config = dict(
    activation='swiglu',
    positions='rope',
    bias='none',
    tie_embeddings=False,
    init_std_up=0.089,
    beta1=0.95,
)
Each number is 500 + 25 x the weight over its row's rms, rounded and kept within 0 to 999. Layers, rows and columns count from 0. Numbers have three digits each. The size before them is the row's rms in percent of the matrix's.

# up: layer 8 MLP up, 448x128, rms 0.115, rows 77-107, columns 0-63
# down: layer 8 MLP down (transposed), 448x128, rms 0.106, rows 77-107, columns 0-63
# gate: layer 8 MLP gate, 448x128, rms 0.138, rows 78-108, columns 0-63
up77 108:458490444485492479493493509500463527533460485499508514473506482508514473497510499496484513468487497454517506486485511462506495529477474509516490488474506494506498505520451510477518505524495538
down77 104:473498479503535450519520479554504458519554497515494490499551535486460519496500486472469478504506519488484510481535529533515506517432552512498552495512478527514534501496505484520498490474500467
gate78 105:481476457454485534510535529532525490499496503531537485478503502524504484511486502511498462544524523510474528478469529475455468553542513515518500522510483462476516464465514506512519509536500515
up78 097:515499537519503521505482473487494516467530518469491506494506480494516504516532490503488513509477495507486516528555483494479507522482514511476499489478491511487513536493458504533525485505456445
down78 100:556509490495522506525491481519511467511532492526492511521508527518507486504485448497465528443460501529511489470557533490491486509491518489523474477476504452517494492504505482497497502481471526
gate79 103:470484504521515513507448493542514476514498521527511446511527531521467437468500519489509465502464491543475490513463496501460530495524552514502508472502492488509481480497475508496477531474471458
up79 102:516442479498486499498479514495483535444517514523452489488469475520567466550486529484511529508485465513508514522504559479468502461515461498501493528492485524491539497473506493480500498461513477
down79 102:478549521507535495496482492476497479447544492494515478487498473496525512502522482501478546488490483565468488521448500498521554483513487486467506466491536452495534498518480512481476500502480451
gate80 094:504547497468480485563467503524490540501514457518485479521461491474475462502480485470526487524499525509534498491505449508500522541508527498510491498489502447530484502490491508487482445561462487
up80 097:505500499494463510568487537497509509510481493491529501507513515527468502493523478488505465495550512449526493516498489484470534521478495523456454499482461446545509486491502429497551473471468524
down80 096:503506485507495535536531512487460517501542534513480486473487528511502518566494500471538550515489504467538484514492483520501494466515497496482469485516519489496482509508506506456509536542450483
gate81 102:463512452501496509494439517536490510479520560525532487487498535507470491498516487550509490515477527488484497504483515511539525515542516437486489504482468501510524503459489503465495491492531504
up81 105:483482515479469526494542531460536493550515485512491504510473563527482540521525513500551513476498447473508536527442520532456526503480506467500505538504529458471493492494508503520498449506544488
down81 105:534480493448458458519493459503484483495544492472503479502520472497486502506478483490478456501494496485501492508517515493535509527473482489531528483490504516493527488498493507495519480501535491
gate82 099:511559486484515520523486482528539512516440500525499490465463466512488536478523529442484491500488491478525525479483475464515479514503517533502452498517501470488523467532481459514538458526502500
up82 093:452525521496499526522502485527498483486459509523485508499470487462542475479507510534532482486526508539524487529494525487480496536517489440495531524517533515502540474512484524536539513540521539
down82 093:505515542488510512507516515516457498502496479481501414508493521532475494493543519513477504494475484490503493510550494528522446488459463480531471457501458523512499491473482542500494463460492477
gate83 086:471524507506515514504493521523508496503470502515478487460531494464522491513457501467494467524451506484499481481499521444486528475515537530489482478521511488493484509484499523513471514523473538
up83 083:500484488470481498472528518514501508457529532537511486485518510509481512508526541503496494528448510522488523504519480529510497489517494453491512508506528499519513430548496480527538529545519481
down83 086:474496515496522516523467532530561486515480468479501528440527462504519470486446486462510487494499509481541502513474521431481523474524531498494503460476532485520477502532537535491463491514493534
gate84 102:493500501512490524475522545491513541490519493468471479481546520498518519462496514505532475463503478475474516496534496500457562519495495500489459498481483477528516467511530465536504531553484495
up84 105:516487486549492518459506510527549521478523490524507453518544490477506520461506494516543473487496477505467506512539503517536507489467490529481483481498459504498514522529540496478457456536478511
down84 104:505488484506500555481526483486464491456518502459476488544489468521509494498505511530492509512518492498475509604523488508469540515519502485491512492543509505452506518525523494513504505520537556
gate85 093:517517494490519486493531471499488495477489504460536505473548459510507493509497521505473486514494495497495524473514522511476519497542546464494475466475508511509502490527531523488476479510543546
up85 092:509513518508516483484504482487518491510526461497509509528497485499469457559487471498505498499484498491522533508493514496512469464466545533552487438496518496546514502534497472462501495512485475
down85 094:501444501485561520506471481544484491499456502525529457526478500497502490486521529506466457474520514499489469547511498518545510496486504492491519495444532507455529518500539488477500504495503473
gate86 098:500493486496509546495498500476509473494486523483478512485528474496460501488519502464525484555469504484529511449450488506491533504502501477485501526493424470472519453445514467501533452521475478
up86 095:487487510542498478494449517469498500499520517466494543493537491498517487471459460530509493531514461472486471497503521489503519464545515497521502521603470512512506489468496518498485479512462478
down86 095:514487490550502533507487509513511486463490520475474522515486511465517476486505537498495513524501520533552485515521498535517462479477485476509485488515510529473484506565472473474477551446445528
gate87 084:456500500485475473461498496503482510500503514549517459538491499466452463512486514476516509481463513437479486495507502484483488488529549491487501506479477498506473476538527496484490529502457429
up87 099:453499457515494531507447519465515455516464496493507509529486503483524538497477508532489500496527473509508490549519486480512489489488510505491512529482505495469507482453481468478481524477505521
down87 095:471471484486486460495487529550451520490478491541503534517515508495504526510541503480435482458515493474472509499477533523495490512482474499495510491513518508520497554488509498519519485522510515
gate88 104:491460495498476521481521534517506503459491483507485447495487478507474524464482456490426462520498491489423551478518477487501535567498529468496534461526511486533488493508526478543543521529476513
up88 103:478493548510540548536506495529501511518472523521520510521465477504521516499488451479479482507516485506495471494496514460514487485465505496556477496537489512489509496520480483506500494509478480
down88 103:484494522478532499518492514489454490487485481504529455505491515499481497454480480494489443497490491509513548526455517487505449537455506535510547483546490526543544454512496488512512465551501499
gate89 090:456491490485453497483502515522513472539487534531486505461465492510514528514547522473473463498499464499519495509495487480494501510505550524483514512547477540517474436482486434498516500518509498
up89 103:518502479502507483519514529515466481471495520465502502491503475477544548534475498510507486523497499512509542509455516497465509479479508521468496519508509450465501486493508484473531475493504527
down89 102:510488528484478498488501496492550432460495497553509517538499535498490491482493518500466498484561519476504509485514522499510465517513456517504488476516537469522506517524512552492459456517451514
gate90 105:491496520520481502500497460510542492462545518489495490514504482472518465511516498493490479542465473496486501496519463510488495491527500505484476477522496545493520465528482501527502503492524497
up90 110:493540508510502495473515497467529500494520506520513542496510472479501476458493491521517495472486454474507536487490549524526521527493470487511531488468458540486431492470543457499478477471477473
down90 106:525491526499529489475505485467480496507521537486507508507493525465475501448517502534448481468485504497481465484519524474505463498502472503537495489475456508475516468500524508502517472458524508
gate91 087:507485502518499514521482477498495541513534545546498507467505488497487440469542501553526479549482489509517480511508502499518461505499486521508469466505502524505507471515533504525491492492548466
up91 097:467465465497487520541458503530491510517511521546497519480511486559484487459491508475483486511527515534551493523478464452514518483444508454508509521532519520493501480498535507496488526494519475
down91 097:509506503493533498522508523475482490487498524498511489500511499545471542489487525483501425469483493480529513498508525479499494519470485485494518560483512500511530462511515494503528538519465477
gate92 094:497474471460467509526484470505520498476476508500450503425467525517504502476503504505547465497479508511476526457490527515517485531527449496506488530472454492514549480518500505512489523493497465
up92 095:494491449505497499499519557479490542515499562489482521476521491540493499472508483521522490471471522501502547513472550478520496531501477502538471506472507498478507506521510500527565533504490511
down92 096:528506485516517499554507494430486499494540521488504497452485542504531489496477519538505518483487496495532533478480554482557527488532475478522519469510515478484496526518464545529519475480538475
gate93 098:500482478517537490451534461490497501523497497527544457533479505483476484517486506477504493534470508504492502515463468487498513490514522437486533487447490500519536483485519434532494463542486468
up93 103:495532488532519482471482544483484522500500515524555510519527526497490502514528510518537486506507523519493487501501530479474530512512523507506518481491504507536500502494495472546497456448496497
down93 105:519466480466516503542447518537496517495492529514489479519514500486483545549520522494518488504466479499507526574494506531489483480487514472495493500507512480506509502515510466500488558538566489
gate94 085:491528516507521525485473454482497533515489467517473497503510446554482491497505490505481483573459470505477495472504502469491504513533461471501530524523469492481499473525489536539492524469495521
up94 097:466528549504480466546539521471526489546501525492494533526530524487504524479510518507479515556474477528464469455478487497469473490500528514473500493510520506549447482513541538484462522484522494
down94 097:487489485527485485536530487507570468514542508503517475518491499508504498496477476474485511482588484493504506468538442497527464492479462479519532513485509551522456523498490488498497497494496472
gate95 099:480509489479517491479490463508502541493491489542481500500457504474523444505505469498479480520473496521508494485480501503509537544525525450499514470484512496531477509504543511496495532546508485
up95 110:465446521447501490512533510483521468533563518487496530525518513504493470496475517504517501475488526494517543497539535503494493461513482500496486448492528501496530512534577482482510496521527486
down95 104:489497462496542512501541501505486545555541533570483550481540485512532519501510528478483506539512477466511496471493472516518463465538505514499475489506497503484501516486503517464524509458536472
gate96 093:470526501482490521487480465490515494465547531540506494455473503522518505514505517508498504501491462515471515513536572494497498530499506521496539502509497502567497484500513508517463472470517476
up96 104:485504547486476503504520467521504465498484467525515504518514481476463480485501504486518498525454521517493536526506527552528487515479492498494486465487464488478534491515439476498495478481488523
down96 100:509493497510518489523474470534530460476517480531470543498509537545498535508508519507520488515519515516508501451499501503468528498493523510486472438549498496512489507540488475517488503464496502
gate97 118:497487435508492525514478514497500524516514558496506492471452534525504524507554494532497471518499459523467529456504516507524509524546449496490470488484501499556495471514476471523532494525515508
up97 102:505521542473480489549497508477501486496502497491479530468525505487498498498464497462457490513514556452513532477522518545498486548516525518483501506541504503515518447481510454513498517465484521
down97 104:545480464493479494518493485495425503508514516459482497543517471503501454533543492478521517471514471485498460528474490509473458504497495545467511530492500492474516484482467521504505505512494508
gate98 101:540524538459480513458503501466505516483491570527509528474531504496499509505513504477519491502507512455472503472514521478491517493506505470511455515469488479478514469518542480537521461527513520
up98 105:490459509531493485524504461493529499480531499473460498489459477463467515510506503497502503479482478535448505512463518505481514504493510514451503472488491504539526491537466532465528508515488498
down98 107:515478490512506538490525506455486527516550480499466493457464483489469528521489497502489526519556473526461538471526504540489559521470505501485490490492466481463506504533507516520509514506519494
gate99 105:473534506497484535475483490514493498526512513514507481482483495533467504506491485463469497512490487476430461491526519423509495512528488502534517488535507453538495497521516513517533482493503520
up99 099:488487523462503524519585490507507545507501506524480504449478515491480529463480470486515507506527547465482524505553494470501445453497498533499492490483504495483504457529506503517488489465465532
down99 100:530530455546499550498531486482530468500529465495498531509484512508482543523512495541477516492495500494490496547468496524477500546520504545516539480512483528487513464530502537478513468485547533
gate100 107:525525505489485492483512497530556444500526515477475465502509482485534525485550509484473482499514490513500545500543507517496523530511544529475521486530498499518524487480481522489464464469469510
up100 097:445485518471485538580535502493496476519528476518456519497540512558534498465520488508542505482558532535490515512512520543492485508551453494512494468539514484530535496516509499506510504489479491
down100 096:467501494492553529460540458532528489521533433492487503481503519504510520436486506519507518507520532488511540512474515496553495499529453522498497454486503436501493510516523503506507482505548477
gate101 111:440499521501496489502529479521538481534512524499473494478471487470555470517542506478509482488467488568518495454505509523491511500533510442455507452488500502531531488466524452493538499500454512
up101 108:470472516495520521452496542512486529497520521486550470550475532524465531482518522530479491540489512464532517537483509485482479502493527508573493505498504512472495499505533480495540526513518506
down101 104:502478511494501489498529501499438541534519543486483510544553512506497441526507477515524478515497509490481525488506484514457488507516498542485511500494510524471524469502539506542476489551471533
gate102 093:483507498484495490527481519534510487493472508508482522504471491484506479486516486482520483500498461510514494475541505465501494526509489516478501531491513477486519501505480499536544474488438518
up102 103:483547442493501484510498501491497521445473474541499498513544498491471512500489507504515490488515517493500490477497497501503478547472491536472508553504504516477469533563500487506489490520445484
down102 099:486525526495491452520516533487476458522495492489523500519462508495450538490501512507541560487488517475514501463455444515551522477500460495517483491518512505528502517472542480450483535516519494
gate103 084:482490502508462515501481479526522501514494485521516526484506456523512535483504473493494492569456500499496457504554545482497492491500493491496467548513497529493442491553490506500488481500469513
up103 091:495523501508495490504487492522514450442503488501526474480515505476470439499459518494478509470468523484503507463510507535505495500488509464446512523480468478485514478468542489522494494509510460
down103 093:484503546558505505481538510493502496492498496510488524517521455492488553456556503513479410495483535484531521490491503482517469512526510507515495541514479489534463502531515533500461471511512476
gate104 096:535525488502481518499477442510534508489498534516504518455498500536467490479462506486470491548520526500471508489522517496535455531508528496496486511539519503531533510505502471509527508471491508
up104 097:470484456509537492504517482522504469476526476523488521529502472514483488493509516487509493472489558503533487523543502515470524485506483472464500509496430495516497465469489510537465525484490505
down104 099:475512453466554524498478504539485510497506467508466546521509483491511462505514565517529404492467523507480490449505488501485491510522467513519532448501514478487483500514443480529482499490504494
gate105 106:484462485458514510494508497503540479531533478525496509468523531513472491493507496480449467499518521481455563469500487477470491542551478514480496494472484484495514488502498431473508477499432547
up105 108:510506480503529500562541481504529455469524460499481520496514510516500499516505542508509524482563498457457525509536534506524465531523458514519468450504457459529480483476524473457465470463492504
down105 108:491518485503513517518517489458448486523529481473495461497474456531505531523526511462530549481517528458526477484505517537477524493514482525503471444510488497488492549494484518495474519458486461
gate106 107:498452499469535490491495491548518521467553556493466489508476500475520476531509491446482483568477477514464516496510496482506542524490480492458480470503493505483530490506507447535520480494502487
up106 102:512487531500503473499492452506488526504513492484499468511465482479473494491473478568435521509497521527520521449480483478532468499495468528527542508517514524531517522517498510481514495511486460
down106 106:486514533510539494511464472471519527521491491505489495470474511472530500501493501534474506509473487527519514411489477490517505526485455545524501510529568511471489488514522535508526499504484478
gate107 100:456505482490510539524518457466509458513531508514465501494493485483485519478535508437520492513476502502504524490497491542481478471501535518474480506466474466508503484468543453527514475486443503
up107 097:461510528498555541472495500530482521514517461469479503495505531513520525471532488527505513508475456505549484482511479461517516472479522457485495507496539466460464506515481517461499474464488496
down107 098:488522474523493493549528469518496489496478516523508491509496458532543496470483506506495457476492538489484509513510525494477461495527500562516487431497523532478499498492442484497467524506505497
gate108 101:478457512471452524522512510505540490515511520492528487520528514534510501519525472544534476477547516509474480487519499500502487515491498468491529444534486493586498468471519503465522476516499483